python train.py --norm_place="pre" --positions="rope" --parallel_block=false --lr_head=0.00887 --max_seq_len=256
Each number is 128 + 24 x the weight over its row's rms, rounded and kept within 0 to 255. Layers, rows and columns count from 0. Numbers have three digits each. The size before them is the row's rms in percent of the matrix's.

# q: layer 3 attention query, 128x128, rms 0.598, rows 0-13,64-76, columns 64-127
# k: layer 3 attention key, 64x128, rms 0.553, rows 0-12, columns 64-127
q0 071:134156132124094088143082147139150128152109128134118107179154145134167116084115136122123134149096125107117136148132147138159123143113131169147063134154141104176117111127148116127158147128153174
q64 095:139139108126166128141078112096126143118095129098148115107146071174127115145110134144166139106129103123089172145154110129103136152130116163147120088094153150144123131154155116143112122129152147
k0 121:158174156123140125151145117141162116162134110140125122134140146116118191094147076138110132149100153143125114121111127131137137161099140129143110109165153160113108151120147083138124151112120185
q1 107:080099124101144121088139136094129121116094119150161110115156119098140114153103167107168119121156134067115155138141121119097168116139123119123150193110153146141103161114113144128119063133126104
q65 052:160080129095158170092155126168139108134097120164090135094131086142136097144110146144137120106151138100126087194123119120089150144154128096119128109085104159139131145120134086127097131118170141
k1 098:099096119161131114122141122147126136133158135129149147123132141117137053144100159156115151108161107099139144127113095111157137097153141101136143118120148075118126083116122153106146110131102079
q2 084:168131136115111102136141112142093149161165148083150112142112116138152098139139141091118153157111135185170105117150130129125095144093100141150118129119125090113136134188148095070134163091150124
q66 082:130186136111120100172133106107152141152161107100132100177111179136145139108152120119112128134133123189108137082143138139169118124079108133147155160167147093136108100124151149125160128145102143
k2 081:099184136088137142091088148154106140150100150140135135099180128127120144160131102130172129123111164150133127147134157149123080153161138142135117079116093110124095151153097129118117153129127070
q3 066:111123195120167127154150119106098094137098152126162134139111115140131152119128104131082139107117138136140094109091148170152142129095120092135081153138116125155176112153122144140108144162119133
q67 090:116153127165129126111126140147150116089109168142115110178143140140100096126139121109095132160153123126084124133127120126104127134102124151136134115121126135183158075144104160107185105158117092
k3 100:109188130112150095130088100129112110181127106129102132135139132100130196166127124110127133117136151172120147104159132121147137131121128115117122160161141130145101153151143105139095154149112176
q4 087:176126161156116060093154136102135103129103149148135161084131135121105139152116129153125133127125168109176141123126151128136122113128123091175104160158121112172117148145125130149088162084104106
q68 101:124176135142109098136135100077129100130132117098142117171155173117125163140139086133113120122100137138100157097143146091143110086111158123142156156130138101154133140115114170125153158143075121
k4 107:124144130102130122145186114085137119125133176167125114132127130119134110106095154106087101154100137159121126157135142127135136142115084107148145122085121155132112148123167077194139132079172116
q5 072:150162148151131107083110102149109135168155110121120136176120150126112132097115119114140123111127124137127145108112128090136129135165155137226119112145163130130148122119137102108095150117146132
q69 093:123122137169088101111107108173105117123110127144113141122109115113126118176136113127172113114112117110096176134110148112123119123109153181133090120165125107114103133118132121093140165121132103
k5 103:113131157166110095164141106099132157101157124114124164118146132134083162125158088173158128147104126166123114125117134118127100151098133095131096114137166193121154116151145131143140139137099177
q6 061:136148135140123166121117077149113093103159096133119146116164120136078126130116114160107064141130089161081071129132100141111123129146122133117143126118124108116143104099086155145167141135164092
q70 113:074110131171127110150117148095150108108131157115136126109140147128108144119115134128094149194125155098097131131118133133123133123166141108115156100111153144145169112125109149130119105142145119
k6 100:146105118144126162118109100148133146139135069117100188101151129154152108153137140174132131098150143108185171159151137079163120102114119154144128143137100157148116153136122102080140144133093137
q7 065:124127116142120177111120148155154104088122119143115069097099095102125117091075121089113107158141118094083120135140105136150105154122120144116165168118139128156135140123106214155158089158130118
q71 094:083079118145139146100131126143101107150123131164127139084120103141124107152082172117162123125152158089105108141109107145088145112166123128147092156104115123126112104117122115147075103112125113
k7 110:103096136147115157122123127100131149113137148123116144172104136127130113127129154171139119109177082099121099106112103139132142105187143114088131116125142114116130127122123144155154119138111127
q8 060:111123107121094141099094143132132145098103113144132075101138142138131132101083131091194124126153125106131167128149085167104103122117146149132135177114127105162145135089074113105137075137140141
q72 084:109121109111171126110155187121142124113143143135138111170117139159123108147138131112103137124078114118087168144141153106080141094082136137092126149122108153177133125104130153110183131143119146
k8 099:108083108162072149156106157126145132119168153141094128113107087132123097114147142138142179149162114131109145073126151138117163138113131140152139105113148104116110090103152104083141113117164125
q9 095:076164161143117114119104117154109119172156097134130119154111138071123153087120121131145137094173122104117157100097101137108152084158168135119172101133175129095143175103121108119153133154143129
q73 116:154161124117168084104140077121133162112132109096097120144146142143149113107110103139095113143081156153111158148128129093118100142140144171128146105100127163139151134123120137118145137111105154
k9 106:107115177104083178097100155120156105109103057116126140161129170124139131122149107118140130139124139114127162160143142154136106107132098162112147139120167158125158154131113139115122149136120086
q10 078:111173122119145114081153117125124131153126132159088149132129135124152185165176135120119123160101115131116116153108130159157109105123137098134113167120128141126126104125100154086167159141067138
q74 104:109149160171180134135167121151128108155151158152094110114110132138144111136135127116119108117138114086116145147087106133135110080086140123106138144118122110172132139118121108154122145109131101
k10 095:099159154094152152155094161133153121152139127144114137139144087119164146117149123132125165119126138116155121153177138137181158155109158145093103128133110159144165118091193124129177160118132108
q11 080:101142125188111106082088145118129118139143135116141100118112120130126111147143104159132158144119100112120145129113129105133108128084099138075125132105144114161136142180129179139153163134149085
q75 105:146103082149112110109161127144109163141104091100141106113087124124082111138140119106129115134161103080131137103098092110114095084177117162129101157173114100116126164147074147104125131135121153
k11 107:149135099115118148107127160109170114150163134116134100102123112155162136164119122158113199090121125089145088109135187101150139142078189071101174118105136121156090124147154168100127123138092157
q12 091:098154150178172158121150177133154101145136120089145049096117129081116174137109142111113139101131092085118147138117145094136111123123143167106141122136136123107105157116091143151124111159147109
q76 074:117145135149103152152080158110133130149080111131125155102156134130149128116146136177125161130133083092135124136098113124149076086153159148147129142149163112103118145085149115135183153133153143
k12 115:144132123148104132144119169099105162117147148136094102101107134139119052174131151173091129102153128117148139119127161113130114111147097135105148094107083111088131125133132108117161125144170116
q13 090:127117142110101159131146153160144149096133112150128154158112128109107124104115125095162103147146091098130084152133137149126141128127129126153092118124145149092185156114087086116145126092135160